Each number is 128 + 24 x the weight over the matrix's rms, rounded and kept within 0 to 255. Layers, rows and columns count from 0. Numbers have three digits each.

# layer 2 attention query, 64x64, rms 0.367, rows 0-21, columns 0-63
112134117132115115153134123120122150146132109105118138112123152098132128128118124130124102120118108131122095159120147161118124180132113111163122145121140130109121126120137105106149126118139125
129165150151114145128130122138143135117135146112109130141154076122133114104100130162107134132156117137142139148149118115110140124096131170110101089106127108092074128134146229103060134156078138
129131140128182140112115074153109161106083122110132085140096103118104157150101122175110124119102091080126141094135133123167125135145152142127143160103135202140127116112142133112196099119080132
074118090109139168147166146110143112149140111098141122083171165124157147102139109096094129094153108131184122170136103145133106118091056121106123092120122121158175109120163113136137136119196130
148135154126143138110129125118159131105096095147105117080122143138117137142136120131158118134132136104144129113130135135161123148131097126103118142130126111142140109152080124151152120077106145
138122117108157143097078137130130121134145126106164123139085109103075136129157126143164125167114104099099123082142134126175109143171086158060135141105109180118123122118087133121188096105112104
094080091109096160120188146114110111147104089141136134120185179088205100115143114134105119033168125160141119131148131136101141143153050153127089066129147085174195114109128121166076155117122125
081102149119102120148136128105130138124104127155106124110151114095134144116115137149105114163136148155128127087122129110157109084124080072111110152108111114127126116148121096157137119141160118
129192109137078111125133146102150142165173089104084155144101110110149117087123144137120133165123143102121124174147120153136129153162142150141137118117154125126088167112142129108121119124174154
182137144167095102128095142101124106112133171106100126135126095140105140140162157146150187134156138143100118102170084100138135114119156085147149141106153116139151150111142071162122149145084125
132096107115132169101130146119097139148128102131118151126129181141154092098124086156125111093115130185121098118115174137095086116115131111172121104178129098126159130101118127118091105126165108
124131142134151153093111085128158173141138152145139148107109148085134168123114123104152104114173142090144132120125141105198109149125104114123119125159132103135143101110139111133191070123091110
083097152096146124136136141171149111114101158152142140174152138101118121127106142135143124125127143125152118135111167128111130106134128154095104135103119117114120129110115146142094151155136122
088110067137160195135114167155088154130164145097122130078193160116169129144162106135074115084166139151137152134165147071122123099098083111139096136148073116146135123123173167148134107109150113
104114143108168170064110110118106137135132158157130126125102154126123110143134155114136105121116129124112128114142131095147115093102151158107116180149121121131116143115117136102142112136144095
180121159084136114105092122155136112140122115113123170127120116101155093097118126142146131151142172114124150088103144160123157166137159141104107115147129077136139139116085147126110144100094107
107160169142139119116091098089141107138168146137117165143071096094078154099155164098162106184135135071096138077107113120161127132178164162130135173150109160105082127120102118118185098139109102
167147141109161109112076144132116108137114122130128151152113114081124127164145129137121148124081101121097107096145133128119170129157166128155167132109145124114112167069120109155143112095107139
159131111134156113106166182173120123109117093130130136166139134167126120149141129123094161116109154140141171112114161151125119151128126128137193153115158120175143143185124143114113142092147150
100126145131094147145170114120146159172159125126127127111158142117144129121118137137131131147172131123156109186141148132123130116120128163127071094162143161114127134073143147163129115175122161
158162196098165107146083116082126140130185146094090155108112073095109115146135136110186084142167129075146148119100119131149137149165141105175112131099115129102085098154103171114137132088081086
117126145145138119148121117126145175109194143121139136126120122145107122127113098172171132163124140126150131126120122088142124128169180125120113141162123134097120116119123144142151118149100111
# layer 2 attention key, 64x64, rms 0.353, rows 0-20, columns 0-63
135133134134107115111121142124098150101155127094133136130112134122177134142129128118116140132138125147117134078117132099152129113115148105123145130109130090133143135155114108119155120136122157
152117115128135131117152135140137128137117140099180149093099148110156103104137083098158117086109130165163120130131171151127141130132127132144133119136127130108106153119136125122118158137159103
123139125094184129140075083154128136121109135176117161154145128131136159101131106165115117143165144111085101154117113128146117128116129151138092108128125144103118142056139119166131093124123145
111122143155123102144128168141151106095128120143129141103089138102117161111114141095122125114101143199144103155099143113118134108110125135140132144138134098087111154162124141096088129133135143
116144145134137105107160142108122108105144134124136161139152103122127114121113165098140152167139148114104152125093118100122129103117138106137153147144135155140110151137183090146100142173150113
131075124125139111093146144127187121145120104173114118154175126168168108144112150138096155167175161105091127147137108088117154141140166148157104095161120123154150068112171133178087107100121144
100126135131106157165140123152176109147204119119129108129090159147101176112132091111128116134104088167175125141099133108115129126136122127073168135122142107125057153186109135117146165096153131
160150108156122120124082148117143123119140118143152122143111127178118166151138132125112155121119143106095119139139120131142109141127156115133153134162111158129108131123119162109119141138131114
141137171159084078120147131107127146102112125110133108082110141157091113172130142108183118153138149092128141083117146118142137132164117107129147138136150128143146109158119131134166097122092120
104141127088130180127124083125124130149133123103137135150147132111100124159117139133152131130157123089146114114141148177128122128152117130139141159116124117156145134093116135145166125084119116
112162122128089114124105163143152075134141152114140131125123134109131124173137135081113101134134136118161129125137144123119169128125078110097148205083106123126110151164128158126138144107122160
128097115053164148118122120096131146122137150126141114136116136116121133123118136109100124142134157136085142120167106102100164126084123166106098126161073159159109080108139145155111162133105150
144122114120136138129129140103131109137142145122139104134138138159154108114123117112108147136081119159144141127132122094121105152094112106132158128149126105136149147131124131134135139136145093
096120105144113140155160120132181138179120141203167132147112164122118158126121139110150095098114127140132131150163163171137168152091130164141118094155115144114045154129107132093097124140135151
126120126104122151140124139145104113142135170139161108138182160106165123153115146115113145129125133137078128105147137120070107151105120118130131166118112119140164139132134135154128153131126122
125132149139081150130141112097161113133116118118158110119100108139129122145131113154151134116128124106129142121176110118121112125143116105071096132149148192156088115143145113130158098165128137
162067130136156117117158157142114133097101156126130100131181131140157101142101160131137173124138120104102169119147110102118139152090157107094110109128100142171186069132155106158104156151098123
123091145149106149113149094122083135101119184120120123119161131159108102114135102163172146108144125138152149105101130116111111135135132119136108108136143153160145109156132127111134137140132116
111137141099125090157121167083114101150121099138100103137151100154115104111122130126140123179131112131119088131117118132117116094146088111167120126123132151107117130099106095137130111148153139
161151120118121157132120092137123130120142128145125119141117180135117139165140134147128098113129140123128159109185119110124132148112142138067147152128141107169112151148086117115118180111106103
116119118144172134103158126157128148107126156108125152098126124107115187094122166146164186124089159163098149143124130139156120120136122145102143098104130196146149117123179065088141130142068164